{"num_key_value_heads": 6, "vocab_size": 8192, "parallel_block": false, "extras": ["local attention windows", "hashed n-gram embeddings", "a smear gate"], "init_std_o": 0.0244, "init_std_down": 0.0, "learning_rate": 0.00141, "beta1": 0.93, "warmup_steps": 0, "batch_tokens": [32768, 65536, 131072], "doc_mask": true}
Each number is 128 + 24 x the weight over its row's rms, rounded and kept within 0 to 255. Layers, rows and columns count from 0. The size above them is the row's rms in percent of the matrix's.

# layer 6 MLP down (transposed), 3072x768, rms 0.0965, rows 2513-2565, columns 640-703
size [104 113  98  95  96  88  99 131  81 137  75 112  94  85  71 103 110 106  65  85 103  95  92  96  93  78  89  86 110 107  86 121  85 112 114  97  95 100 112 105 129  89  98  99 101 113 112  97 108 113  96 114 109]
[[131 152 124 120 152 133  96 129  74 136 149 152 143 213  99 127 116 132 146  99 100 142 110 148 102 106 111 139 109 127 133 135 175 146 166 101 138 138 142 147  94 148 171 148 129 142 144 107 135  98 127 142 150 124 128 133 113 109 101 123 136 129 141 134]
 [127 101 131  87 101 125  63 144  87 135  85 141  87 127 120 138 101 177  77  94 117 133  85 160 130 123 112 121 119 124 101 137 102 139 140 142 195 111 121 151 168 128 140  93 140 119 144 144 133 137 143 155 136 150 160 130 131 177 126 136 147 171  99 106]
 [109 160  67 129 144 110 125 143 121 104 161 124 137 119  86 100 118 162 125 111 163 109 152 129  99 121 128 109 130 146 128 130  98 130 134 135  83 182 132 112 111 114  98 112 117 154 149  84 140 117 139 117  91 114 131 124 121 119 152 150 146 146 146 118]
 [118 106 117  89 101 111 120 129 103 152 128 155 143  79 129 102 131 107 132 163 119  73 139 157 141 159 116 168 134 179 147  97 129 128 124 137 146 136 146 155 127 125 134 135 115 156 183 122 133 189 141 140 144 142 139 136 148  92 108 154 129  60 140 108]
 [103 103 179 121 123 176 144  85  94 164 131 105 128 160 119 142 159 119 142 109 169 118 113 153 157 133 108 115 133  99  83 111 170 139 107 106 112 147 127 142 121  87 122  89 163  67 118 119 102 165 127  82 108 154  93 136 128 148 111 111 129 136 148 163]
 [116 118 112  89 146 110 139 145 137 164 125 118 114 117 129 138 141 101 139 155 139  92 157 139  96 168 136 139 166 104 148 140 146 138 113 109 133 127 161 142 140 114 120 132 194 103 132 141 109 130 149 110 157 149 125  97 137 100 146 137 176 123 111 112]
 [160 110  77 127 109 126 150  80 128  98 120 122  80 105 117 124  97 101 146 143 145 112 123 161 139 140  93  99 158 110 106  87 131  95 115 145  91 123 139 170  89 116 200 164 136 124 173 127 111  80 127 126 125 130 132 147 135 116 136 169 127 126 158 160]
 [107 131 105 168 140 120 115 148 164 108  84 155 116 158 121 141 109 128  87 102 157 126 148 138 163 133 114 133 118 163 139 121 101 135  94 102 120 115 119 139 157 127 121  97 155 199 163  71 151 154 142 111 124 130 114 149 107 116 132 126 128 103 101 117]
 [117 126 102 119 199 149 148  92 133 124 155 128 115 128 122 162 127 143 107  86 150 112 102 151 158  72 172 139 146  95 127 103 151  67 101 124 115 150 157 148 132 139 131 158 157 129 120 125 116 135 151 107 120 123 102  90 137 121 135 100  95 143 132 135]
 [181 122 118 140 111 123 145 145 139 112  75  95 125 109 144 163 113 117 140  98 132 150 168 103 112 128 125 111 117  98  98 143 101 101 173 160 123 141 110 119 120 162 126 138 123  92 122 109 116 110 150 140 119 119 141 121 132 135 129 125 104 111 143 161]
 [145 110 168  84 135 149  97 101 154 105 145 145 122 162 118 105 143 113 164 117 112 105 124 155 109 148 112 131 153 115 105 109 115 144 149 178  90 149 129 130 114 122 147 154 104 125  85 125 130  85 107 141 181  88 136 105 111 117  97 161 154 105 112 146]
 [115 110  93 159 106 143 132 134 150 119 142 131 131  90 124  83  72 157 124 114 108 148 113 155 161 139 136 120 152 122 103 119  98 121 154 153  79 176 145 161 145 137 149 173 128 154 113 105 141 163 139 118 140 134 148 123 103 135 133  80 135 130 130 127]
 [140 126 111  96 112 136 167 163 109 133 130 141 128 140 128 123 112 147 148 103 129  95 124  79 144 149 138 127 123  88 128 124 145 135 123  94 150 156 142  83 122 117 143 101 154 154 179  87 171 119 139 104 118 160 135 128 151 136 148 111 106 100  91 114]
 [147 127  86  87 128 153 152 143 100 141 156  83  97 107 132 145  91 145 108 134 136 154 131 148 107 120  74 146 106 117 104 124 134 151 133  94 110 139 156 146 149 167 125 126 160 142 128 162 152 159  90 146  97 131  99 136 152 121 102 120 158 118 129 142]
 [105 167 141 140 129 142 112 147 141 113 160 136 116 117  73 109 152 130 169 155 127 118 138 118 122 151 104 107 138 104 132 150 159 139 162 115 107 164 142 100 131 125 137  87 137 123 116 113 116  87 137 111  88 130 110 122 113 123  99  74 124 165  88 104]
 [124 130 109 117 133 127 147 172 145 110  84 105 133 154 143  98 126 147  88 139 125 103 103  91 134  91 136  82 125 116 105  94 102 133 128 127 160 128 109 123 104 158 130 150 160 147 151 138 108 153 102 147 129 104 143 124 128 102 144 144 149 151 133 155]
 [116  97  98 122 156 138 139 128 113  97 153 162 143  65 128 138 118 120  98 179 106 108  86 139  78 151 173 112 114 137 116 160 118 118  92 107  92 126 151 133 131  89 133 104 134 150 135 133 105 137 116 138  97 130 106 104 162 151 186 154 113  90 148  74]
 [134 133 101  90 149 137  92 106  79  81 138 140 119 116  91 108 111  88 133 122  97 129 115 124 133 149 140 164 137 103 139 102 139 130 110 156  98 123 129 148 113 122 169 139 115  84  91 118 139 147 103 129  99 140 130 157 110 145 133 104 131 110 129  83]
 [147 132 113 131 113 123 145 131 133 167 112 101  85 153 142  90 145 144 123 116 145 148 104 128 110 126 121 167 119 117 108  82 102 136 126  98 155 156 136 126 102 150 122 129 180 129 159 121 121 133 124 122 110  94 131 132 125 176 100  76 114 148 132 140]
 [161 125 111 127 158 123 149 130 119  92 149 126 116  93  91 114  91 105 138 142 142 126 139 160 170 136 122 193 151 119 111 113 125 148 147  94 154 115 144  66 144 111  85 114  89 149  78 121 144 164 149  91 123 120 146 107 115 105 137 135 117  79  90 105]
 [149 147 131 167 167 127 116 125 131 125 116 164 118 136 117 155 128 139 131 102 160 143  85 135 130 114 148 111 122 149 103 129 166 114 130 127 108 119 148 127 119  94 139 140 106  85 103 104 167  89 120 160 111 143 125 159 135 144 109 118  96 130 133 144]
 [183  89 108  97  76 130 127 129 138 117  79 139 133 115 122 112 135 164 142 155  96 143 166 143 153  98 152 110 122 139 164 124  66 143 108 118 171 178 109 129 111 102 128 134 140 138 174 149 135 140  67 128 113 140 137 177 145 128  70 110 117 108 142 118]
 [135  91 119 114 131 124  76 112 141 123 141 151 129 147 138 120 107 125 116 126 110  74 149 105  74 106 110 132 149 111 146 141 130 152 138 148 161 100 128 165 116  71 108 127 146 158 126  92 133 114 120 147 149 102 113 174 123 167 178 148 100 137 170 125]
 [ 93 131  98 118 164 138  98 139 178 138 143  50 154 131 157 114  95 144 109 115 122 139 119 144 126 101 130 150 144 134 120 120 144  96  84 116 128 152  96 131 125 119 177 165 134 115 163 111 112 129 119  88 162 152 124 145 175 155 118  87 153 173 128 132]
 [129 120 182  95 125 151 130 125 123 136 150 113 121 102 134 127 132 128 108 107 118 135 157 105 120 166 176  85 109  91 112 117 154 137 146 124 109 127  77 128 126  70 153 133 139 126 105 106 142 156 120 147 112 142 127  96  91 112  97 141  92 127 135 151]
 [139 177 117 142 123 126 145 100 122 115 141 122 108 113 175 122 139 116 120 142 111 141 131 143 138 120 144 106 103  81 119 163 141  97 120 156 137  95 118 146 166 134 128 137 134 138  97 124 128 111 132 117  82 137 129 128 165 136 151 112 143 165 156 141]
 [151 103 156 111 116 103  89 161 154 148 153 187 108 135 101 146 131 128 128  88  80 137 137 159 137  85 113 155  89 106 134 145 124 140 143 130 119 140 147  47 102 165 129 110 123 130 110 128 117  99 125 158 139 118 129 107 138 160 161 143 136  75 158 131]
 [114 147 128 168  91 120 126 116 115 119 100 102 149 166 133  90 113 171 125 163 125  97 146 150 155 109 119 162 150 138  99 119 143 158 135 180 118 116 183 129 138 142 123  90 141 174 127 110 140  98 101 147 110 136 165 109 145 142 157 178  95 133 143 157]
 [144 117 100 124 118  85 121 102 150 106 106 139 115 113 152 148 128 109  70 127 118 112 144 161 134 144 143 150 147 129 126 127  71 118  92 130 166 138 121 124 107 134 123 123 122 130 153 107  85 101 142 121 132 123 124 118 140 199 107 133 112  62 175 139]
 [ 97 121 174 134  79 132 145 120 103 128  64 123 134  57 128 138 108 142  91 116 111 119 137 160  95 116 120 142 133 127 130  95 143 132 151 164 113 103 165 147 163 140  85 106 124 136 140 115 106 113 120  94  94 150 137 129 152 125 150 114 135 132 148 136]
 [124 109 132 143  90 140 124 102 116 117 142 127  99 138 125 127 155  87 124 151 118 126 110  89 157 152 161 147 130 131  91  84 155 106 137 153 118 122  92 132 121 158 120 101 149 172 143 129 122 138 139 104 124  88 102  94 133 123 108 103  97 130 100 141]
 [115 142 143  94 121 155 113 109 151 112 121 119 127 122 135 115 117  92 132 113 129 139 133 144 115 127 146 137 123  55 116 129 148 108 127 151 169 111 146  99 141 128  80 133 104 143 131 170 126 125 138  99 140 132 124 158 102 132 152 128 119 166  89 125]
 [121 117  86 148  92 115 133  95 131 105 116 123  92 117 137 104 121 152 158 144 110 121 133 133 126 136 126 149 137 102  95 164 120 130 106 108 123 145 132 119 162 139 150 148 111 138 164 159 139  89 112 112 120 139 144 124 132 140 157 164 133 121 141 125]
 [131 129 112 108 136 120  99 135 140 122 143 127 108 170 111 146 115  83 119 165 150 146 105 145 172 118 120  94 147 100 157 163 161 106 120 104 144 118 130 107 146 114 173 162 180 122 122 120 171 128 147 185 102 138 145 112 135 104 118 135 137 143 143  90]
 [150 113 103 145 174 161 159 105 143 127 122 150 164 120 109 116 137 129 129 146 129 117 126 100  99 146 143  88 135 122 119 144 147 122 107 123 144 154 102 178 106 101 131 111  73 125 113 113 148 134 148 125 100 125 110 164 109 133 114 151 115 142 120 142]
 [139 132 132  72 187 100 109 144 160 130 118 145 124 144 143 121 132 111 104 135  96 184 118 106 163 171 162 107  87  82 119 132 137 124 123 127 132 136 101 133 124 155 166 114 165  83 126 127 121 119 116  72 160 116 166 115 115 143 129 118 108  82 141 130]
 [119 123 129 122  84 145 127 124 127 145 137 124 133 141 111 133 132 109 156 118 167 134 114 105 120 119  72 167 153 141 113 128 137 151 101 165 123 156 148  95 128 128  92 161 123 148 165 137  98 124 133 138 151  83 102  87 107 141 155 149 107 143 144 120]
 [129 128 142 145 122 131 141 149 127 130 103 137 156  92 141 143 146 128 109  73 120  87 129 156 106  98 154 133 165 124  79 122  94 140 115 112 111 162 155 148  96 128 150 142 144 134 144 139 126 122 108 102 108 105 158 115 123 107  66 139 130 126 133 159]
 [113 130 142 135 139 122 128 121  79 164  93 117 102  99 150 136 160 137 109 147 103 161 152 145 167 136 126 135  96 114 114 115 138 173 101 158 144 143 135 149 140 120 131 151 136  91 130 158  97 115 154 139 122 103  90 117 142 114 187 167 139 156 138 134]
 [152 103 114 173 175 143 138 110 116 102  89 119 145 150 125 179 128 132 108  94 130 141 142 146 131 124 132 155 144 123  81 105 111 131 101 136 162 135 115 100 139 132 165 152 127 108 176 121  93 105 138 123 137  78 107  89 128 137 110 132 138 156 141 115]
 [167 140 107 116 134 113  79 116 144 106 163 140  90 157  93 145 164  92  83 163 138 172  93 153 116 103 141 102 122 150 147  80 129 118  99  99 128  75 125 162 111 161 121 131 132 148  96 142 116 112  86 114 130 116 175 143 117 126 164 143 148 108 101 127]
 [125  98 124 113 154 114 104 148 135 143 120 135 114 152  94 117 162  88 156 100 174 115 169 133 137 166 150 169 161 115 103  98 107 111 145 137  80  98  88 158 131 138 138 122 177 103 147 135 125 147 110 145 140 107 134 131 120 144 120 118  96 146 175  92]
 [164 138 139 132 182 115  97 130 147 135 132 140 131 141 111 156 179  98 157 128 147  73  91 118 148 167 157 129 102 142 133 145 151 130 128  88 141 101 130 143 155 143 140 141 143 109 107  78  96 126 125 117 128 131 165 150 127 104 127 105  94 137 160 118]
 [ 87 136 127 132 141  82  86 134 116 147 130 152  93 119  86 145 140 133 115 129 170  91 157 139 150 111 150 122  78 121  94 124 160 147 122 147 184  88 113 117 100 119  98 107 122 161 148 160 158 128 119 162  83 110 106 177  91 160 162 163  95 130 133 131]
 [174 108  95 184 168 110 148 135  90 152 116 128 103 143 128 110 111 137 156 162 122 150 171 135 179 108 106 149 143 120 156 126  87 118 133 124 143 130 114 186 179 143  88 119  88 123  84 135 184 113 132 139 126 173 142 122 151 141 138 128 145 164 118  86]
 [129 139 106 108 153 165 141  86 137 133 112 146 145 119 158 120 170  98 120 141 127 144 161 142 163 147 123  73 152 146 143 160 140  99 140 129 143 145 160 142 117  95 168 150 103  97 143 123 109 143 170 126 130 167 114 142 145 151 180 100 102  83 129 130]
 [179 140 128 128 117 139 130  68 140 112 109 128  83 107 182 158 169 128 122 135 121 103 173 133  80 138 171 118 127 144  99 100 115 104 127 120 107 128 167 109 110  96 113 120 108 102  98 128 126 145 139 114 138 139 162 135 146 162 105 100 137 126 110 153]
 [120 177 142 118 120 116 152 112 169 122 131 146  95 144 127 174 114  95 137 120 140 103 137 144 131 127  74 144 157 149 146 134 143 159 122 149 132 165 153 144 128 116 118 100 115 116 109 135  84 109 127 130 112 133 140 128 123 139 126 143 143 145 128 164]
 [107 124 123 130 158  97 154 138 119 143 105 151  96 134 104 108 138 136 121 119 114  95  98 102  97 114 154  81 144 116 124 110 147 102  86 167 128 158 174 165 147 155 122  87 120 144 137  68 159 124 181 149 102 137 140 107 112 134 135 165 124 130 138 148]
 [107 124 158 155 135 102  99 136 120 131 141 146 135 101 102 126 161 164 153 135  90  98 149 156 148 156 168 151 129 122 176 153 120 112 102 167 121 155 164 156 120  96 129 149 150 177 108  99 166 119 152 172 114 152 154 156 118 134 136 118  72 121 120 116]
 [ 99 152 162 173 104 115 113 155 133 174 159 132 113 107 111 178 122 133 111 108 131 112  75  90 133 122 127 118 101 159 129 106 120 123 152 106 162 113 107 107 114 132 134 186 128 154 133 108 130 122 113 146  81 144 135 142 134  70  98 169 109 133 126 142]
 [132 111 115 146 133 146  88 133 118 142 112 154 123 117 137 151 112 126 102 126 148  67 115 149 103 130 141 102 146 152 184 128 109 104 134 137 127 111  86 109 134 128 139 123 176 143 118 124 137 123 142 120  91 128 117 156 124  90  90 114 142  90  96 128]
 [172 120 125 126 182  85 123 108 109 178 126 115 166 127  84 129 132 111 140  57 121 132 150 105 126 114 133 102 102 137 142 135 123 129 153 159 100  89 154 119  88 174 125 156 130 146  88 123 145 119 116 174 110 121 145 184 139 106 135 133 153  98 133 158]]
# layer 6 MLP up, 3072x768, rms 0.0624, rows 2514-2565, columns 640-703
size [110  99 109  93 102 102 113  92 149  80 102  99  88  78 102 114 100  65 101 108  98  99  89  96  96 100 103 104 115  94 111  94 103 102  97 106  90 108 107 119  85 115 133  97  91 113 101 111 106  99 103 119]
[[139 170  76 105 127 116  82 158  93 127 107 119  99 136 137 110  95 108 157 125 109 149  98 118 116 120 149 139 148 127 122 108 132  97 143 193 130 113 151 142 125 127 157 133 106  89 112 135 159 104 138 120  81 117 136 109 127 120 106 115 107 126 135 115]
 [136 176 140 105 115  96 118  89 161 129  92 131 137 114 129 182 152 120 140 160  86 109 107  92 163 115 120 145  93  79 156 139 180 105 133 130 110 121 155 117 116  91 183 143  98 108 115 108 147 139 160 167  86 122 139 118 106 120 140 139 109 143  99 160]
 [143 137 103 124 117 138 156 122 100 133 136 139 144 158  99 109 115  95 134 149 113 101 132 138 139 132  96 134 118 154 117 149 103 152 146 159 125 137 115 151  73 147 169 116  69 148 142 139 108 138 105 164 143 148 137 119 154  98 122 119 110  83 127 111]
 [107  73 123 125 132 144 133 143 145 158  96  94 108 128 141 144 116 138 116 119 124 131  88 141 133 144 140 150 164 127 130 131 151 170  95 121  89 103 130 171 142 109 130 107 152 114 139 110 152 123 164 125  84 120 105  92 146 121 135 104 117 116 125 133]
 [144 124  98 104 114 138 138 142 171 157 119 150 131 116 130 154 126 126 137 168 118 137 112 135 144 163 116 133 166 127 111 135 142 114  90 134 104 118 127 126 139  90 148 105 102 173  78 129 126  92 142 171 134 115 133 126 128 100 149  95 132  99 141  99]
 [141 114 123  94 150  91 142  93 167 121 129 131 108 158  87 105 127 111 134 111 107  63  73 145 116 117 117  80 157 107 111 160  79 145 138 153  89 152 138 137  91 117 138  92  68 117 166 139 139 150 100 117 133  76 102 139 134 129 140 162 115 149 141 128]
 [112 131 134 117 154 120 105  92 121 137 107  94 105 121 141 115 102 110 122 163 111 141 130 135 115 159 131 181  77  83 150 132 151 137 128  97 168 150 147 144 154 160  98  92 117 113 106 118 113 161 154 122 158  89 105 110 143 145 103  81 169 133 137 128]
 [114 109 135 123 121 139 141 116 132 164 147 130  90 141 122 141 126 117 125 164  90 122 123 136 141  86 137 146  92 100 157  97 104 110 121 105 113 141 150 108 159 141 131 148 128 134 123 115 139 121  74 145 149  69 114 112 102 113 160 111 130 127 156 145]
 [133 193 128 127 150 153 114 184 156  99  72 120 135 147 106 157 112 146 130  88 146 133 169 110 134 149 158 111 101 106 116 133 105 123 129 118 108 151 159 111 136 146 113 136 147 127 108 122 121 141 136 142  89 137 143 106 100 158 130 129 125 123  88 136]
 [126 103 132 121 115 134 112 158 143 160 133 142 115 149 154 132 112 130 129 132 153  97 125 175 134 105 138 122 158 108 136 117 146 150 125 119 123 152 145 139 186 108 144 155 120 117 117 159 157 168 145 162 163 114  88 144 115 152 103 152 120  91 158 140]
 [177 134 114 136 105 115 124 143 120 109 125 108 151 129 117 118 160 176 129 116 149 147 155 147 111 111 194 101 183 133 134 109 100 131 115 114  96 185 138 119 134 162 155 129 102 135 121 157 114 126 181  88 121 105 140 146 122 107 123 129 130 134  99 162]
 [ 97 145  96 146 142 175 140 149 138 103 124 116 111 184 120 180 139 107 152 106 131  66 148  84 139 129 158 142 154 112 113 179 133 163 147  98 117 136 110 134  91 147 131  96 149 163 121 129 136 133 122 152 135 118 141  99 146 114 141 159 110 131 126 136]
 [113 108 148 141  86 129 114 154 123 139 129 143 120 141 143 123 108 151 148 110 111 125 136 149 158 105 103 117 110 121 108 139 145 176 137 109  96 118 108 150 161 142  70 116 101 141 117 131 165 160 139 180 113 123  49  88 135 172 137 133 127 123  90 117]
 [133 153 136 112 122 190 154 120 119 116 130 143 123 104 113 144 123 113 125 103 105 137 159 143 132 147  72 144 143 114 143 131 135  76 104 122 135 155 149 127 104 159 134 172 124 142 113 126 129 147 137 100 165 131 129 122 129 107 124  72 144 168 122 140]
 [169 135 103 138 139 157  91  81 123 158 125 119 106  96 140 147 173 122 128 140 138 110 110 142 119 130 144 131 161 114 161 124 163 126 130 148 137 125 149 105 120 134  95 145 107 162 111 122 129 127 107 149 150  83 117 143 139 146 151 132 123 142 155 145]
 [121 125 158 144 137 142 115 120 117  66 167  83  94 130 133  74  81 102  98 112 156 140 128  96 146 135  96 103 122 145 138 164 130 153 165 131 127 116 148 127 109 108 150 140 119 133 130 110 124 110 137 120 150 142 177 144 156 128 117 125 116 165 128  84]
 [129 127 106 149  81 122 119  85 138 106 153  97 110 114 137 118 101 127 118 104 124 131  94  98 137 122 120 148 112 131 153 123 144 116 111 109 102 158 127 117 144 183 166 128 141 135 158 125 122 142 117  99 151 148 131  75 138 138 133  99 137 100 171 131]
 [116 152 112 149 140 102  97  88 116 142 132 123 106 152 102 172 149 107 113 118 168 116 134  80 178  85 127 152 121  70 165 122  82 136 139  94 109 131 143 125 124 143  88 132 130 117 116 149 134  99  90 123 123 124 121 125 127 145  81  68 152 109 122 153]
 [104 127 125 147 156 158 155 155  86  86 133 102  81  80 113  93 148 108 100 133 121 132 132 184 171  90 144 146 108 102 158  87 113 142 123 145 137 138 144  59 152 139  81 127  99 127  97 135 150 121 124 142 137  92 126 133 168 142  97  94 139 123 114 174]
 [169 155 137 150 144  79 131  89 142 120 110 154  96 146 126 159 166 133  88 113 125 104  92 152 163 136 168 112 143 124 172 151 121 136 142 118 110 156  97 160 108 141 103 167 125 145 132 129 122 118 161 145 125 161 112 137 139 148 128 127 141  81 172 107]
 [145 127 140  98 129 101 121 120 124 100 152 149 116 124 124 138 169 129 121 123 143 157 107 148 126 102 116 105 104 123 128 129 131 161 149  98  91 109 127 118 103 133 117 165 116 174 120 129 143 138  81 103  96 160 166 136 162 129 143 130 159 120 127 193]
 [135 118 118 122  87 125 158 117 140 151 120 107 131 125 142 134 107  85 144 104 133 123 144 153 167 163 134 106 190  56 111 115  96 155 130 101 118 128  99  93  93  66 144  96  76 104 154 150 146 151 134 168 102 104 145 168 121 116 104 177 113 116 122 139]
 [ 99 130 126 159 141 126  78 130 180 153 111 111 124 130 151 149 143 101 128 150 195 121 107 156 121 143 117 112 138 140  95  93 159 125 155 107 142 143 143 143 154 124 101 150 115 138  97 108 138 132 142  95 164 137 121 120 192 149 109  81 102 125 110 104]
 [114 125 104 145  81 126 148 123  88 150 115 185 105 100 110 102 153 160 147  99 131 119 128  92  77 150 119 139 136  94 124 150 143 133 153  89 115 103 130 185 132 111 107 116 108 146 133 127 139 181 115 101  92 145 136  84 109 125 121 117 145 121 116 138]
 [117 144 121 171 116 129 150 106 134  89 122 131  91 148 152 133 164 101 129 117 140 155 129 144  94  93 133 175  94 160 119 156 102 147 102 162 123 115 145 103 129 143 124 178 131 145 130 133 179 136 140 166 116 135 115  84 157 143 135 115 123 138 127 146]
 [143  95 124  97 152 153 143 115 162 108 111 134 146 160 109 122 148 135 147 117  83 100  98 117 164 114 120 143 155 129  99 141 137 104 118 141 135 177 169  60 207 126 118  99 147 115 112 122 143 180 114 120 133 106  94 104 103 159 117 133 144  94 151 150]
 [ 93 131 104 173 116 144 118 129 101  96 120 114 155 158 168  87 134 110 176 150 113 125 115 118 130  98 130 157  94 110 117 120  80 121 136 176 127 105 147 105 169 138 109 111 125 117 136 115 130  96 114 143 166 105 136  94  86 134 118 114  90 116 144  98]
 [149 131 142 117 126 138 137 126 138 162 107 153 115 127 134 199 148 144 137  96 115 117 112 164 164 124 132 133 129 153 155 141 135 110 134 144 146 114 131 133 130 124 154 112  93 143 137  99 141 125 138 110 104 101 145  82 141 132 143 165 108 117 161 137]
 [110 160 138 149 134 121  99 125 128  92 100 123 137 128 105 124 159 127 103 150 108 123 110  97  91 169 160 115 121 135 100 117 164 112 171 117 162 132 145 130 108 130 128 111  81  91 126  82 170 131 111 144 133 160 148 124 115 130 150 116 117 147 120 173]
 [143 138 138 119 154 103 114 132 132 112 119 164 151  88 144 128 162 100 151 135 113 138 116 109 110 184 148 119 120 107 130 116 169  87  88 151 107 135 131 116 107  75 146 106 131 155  90 136  84  60 134  88 138 174  93 134 174 140 124 134 102 105  98 124]
 [123  76 141 100 160  93 102 121 110 152  88 110  64 139 112 117 143  63 121 129 200 178 175  98 119 142 142 140 116 116 153 115 175  95 121 135 128 179 104 150 163 127 149 138 112 123 140 188  88 103 101 143 140 144 208 136 166 140 152  99 103 155 127 158]
 [112 148 142 127  89 151 148 127 130  76 161  83 120  87 115 123 144 120 133 127 149 111 110 136  90 119  98 142 129 115 110 108 130 135 143 134 110 141 129 118 185 105 127 155 132 139 141 116  97 141 150 159 105 150 130 122 141 130 141 119  88 129 128 134]
 [ 92 112  99 149  74 133 109 131 133 128  82 167 166 125 108 147 154 107 148 118 140 137 157  68 149 127 125  98  89 117 106 130 160  99 119 132  80 129 144 129 125 136 115 158 113 109 142 133 124 143 184 144 113 107  91 169 141 150 150  94 126 103 153 136]
 [102 142 162 137 141 148 141 103 114 134 158 121 155 183  95  88  80 126 164 121 168 107 131 119 134 139 133 181 210  97 165 153 104 106 104 169 138 142 117 136 127 183 134  99 116 131 125 156 128 154 113 124 115 127 144 140  67 161 122 127 128 126  70 146]
 [148 155 112 131 169 131 123 104 152 143 105 143 116 109 151  92 140 112 125 150 141 106 100  88 149 141 101 113 133 139 151 158 116 155 143 103  80 106 108 158 162 131 138 105 105 145 130 104 134 122 130 109 131 135 106 104 126 118 143  93 132 146 111 146]
 [144 129 105 107 144 149 121 145 137 130 151 140  95 145 111 158 120  95 130 106 133 128 117 145 103 135 108  90 131 148 136 106 120 105 105 128 140 111 113 134 127 125 129 141 117 116 115 131 113 144 131 165 137  86 151 135 101 167  79 131 108 152 142 116]
 [174 136 131 167 171  70 146 127 111  91 115 110 130 135 172 149  84 129 125 115 127 134 114  99 102 164 153 177 135  93 127 108 110 134 130  77 139 106 124 142  92 139 146 117 126 157 159 134 137 116 116 158 120 140 144 143 164 103 108 133 104 112 141 135]
 [114 118 135 155 147 145 155  97 146 112 154 132 103 151 119 136 119 107  85 108 103  95 109  98 115 104 180 151 146 147  99 114 165 106 112 147 122 163  97 110 137 144 112 137 177 153 142 110 144 159 138 181 113 126 130  93 129 148 147 124 135 193 116 120]
 [156 155 161 174 143 129 169 103 123 190 121 128 159 107  91 154 127  98 147 118 113 136 152 128 117 135 123 119 100 142 108 175 114 151 131 111 129 152 114 154 178 170  94 139 174 107 105 151 109 139 190 103 155 159 134 128 121 120  85 108 144 118  97 112]
 [132 140 137 138 106 191  84 121 160 106 102 130 193 169 148 130 173 133 101 157 132 136 128 157 126 136 116 122 111 130 112  95  73 124 100 153 101 147 132 169  89 131 187 156 133 121 130 119 125 144 129 160 114 147 130 158  97 111 128 176 112 129 159 140]
 [121 118 137 114 124 141 147  80 118 157 142 156 155  74 167 130 144  83 176 133 133 105 119 131 172 118 141 112 121 111 166 150 113 136 147 100 121 125 124 133 114 165 128 127 106 116  99 102 140 105 127 138 115 149 174 136 145  78 150 153 172 166 148  69]
 [160 162 116 132 163  86 128 118 112 145 102 129 106 141 141 159 140 149 175 147 170 111 107 142 127 193 144 122 131 100 136 124 111 169 150  78 113 117 113 141 125 115 131 129 109 122 102 135 117 151 126 135 112 136  82 130 106  97 157 155 116 167 142 120]
 [146 139 111 108 163 153  74 156 149 107 155 119 130 101 181 142 142 111 131 105 146 137 113 144 128 147 114 103 153 119 119 132 129 108 152 116 130 152 155 118 160 120  86 119  90 123 144 112 144 124 125 120  78 101 121  99 127 128 115 105 162 108 113 138]
 [114 127 136 151 111 101 127 130 141 104 133 139 108 113 141 143 133 111 194 142 113 125 128 179 164  82 160 146 120 129 129 116  89 135 104 131  96 120 127 132 168 143 130 122 131 125 104 123 142 135 115 117 123 151 147 111 127 109 130 134 151 119 131 170]
 [130 122 156 161 117 137 112 148 155 127 128 157 131 118 147  95  87 145 147 173 134 107 135 121 127  93 148 110 109 148 151 112 122 144 149 128  96 132  96 134 101 164 113 130 144 135  92 140  70 140 100 178  92 111 118 157 128 157  84 120 125 147  88 125]
 [137 185  79 166 118 135 113 131 125 150 132 181  95 107 110 140 125 105 127 121 110 114 175 132 140 151 137  96 127 170  91 140 149 124 157 128 110 166 151 106 172 118 163 143 107 146 117 133 134 128 125 142 110 145 116 126 105 104 144 112 126  97 126 130]
 [ 94 113 150 159 139 103 140 131 158 128 134 108 100 157 157 155 130 157 144  95  94 116  92 155 131 148 134 133 178  96 131 139 134 128 156 113 122 109 148 101 111 119 179 108 163 104 150 108 146 116 147 106 162 130 176  94 122 138 138 136 120 125 155 150]
 [ 88  91 136 110 117  60 147 134  98 170 146  95  68 113  84 126 162 116 139 123 126 137 151  97 119 102 126 117 139 119 131 154 136  94 118 100 129 157 141 150 112 161 137 138 112 109 146 100 116 160 115 113 104 123 135 133 108 101 125 162 105 154 104 124]
 [126 168 102 145  95 121 139  96 140 148  81 130 131 135 111 129 114 165 112 151  97 142 138 122 191 125 139  99 122 137 109 157 175 119 124 143 159 124 111 125 137 121 120 133 103 173 120 133 126  81 133 161 116 152 103 121 117 108  97 131 107 101 101 177]
 [130 141 190 132 133 139 131  85 124 169 192 126 114 153 129 165  86 109 116  91  83 108 147 143 167 169  81 152 205 125  82 115 140 105 112 110 104 126 137 170 151 111 142 143 126 151 145 134 159  95 127 134 119 169 125  75  90 134 178 102  90 128 134 165]
 [140 113 127 142 108 159 118 128  93 129 105 124 111 120 123 125 115 101 120 130 166 100 134 115  95 168 119 144 158  93 137 151 131 113 147 117 142 124 113 146 138 105  96  91 102 112 132 161 136  96 123 135  90 162 118  88  84 153 156 115 106 103 140 134]
 [133 111 116 139 123 170 156 128 153 123 112 198 131 124 154 131 130 158 100 158  81 136 101 147  82 100 145 124 120 190 100 128 111 122 116 120 123 115 111 123 180 134 149  84 102 122 118 104 164 156 137 118 105 153 153 127  99 118  96 147  92 176 100 138]]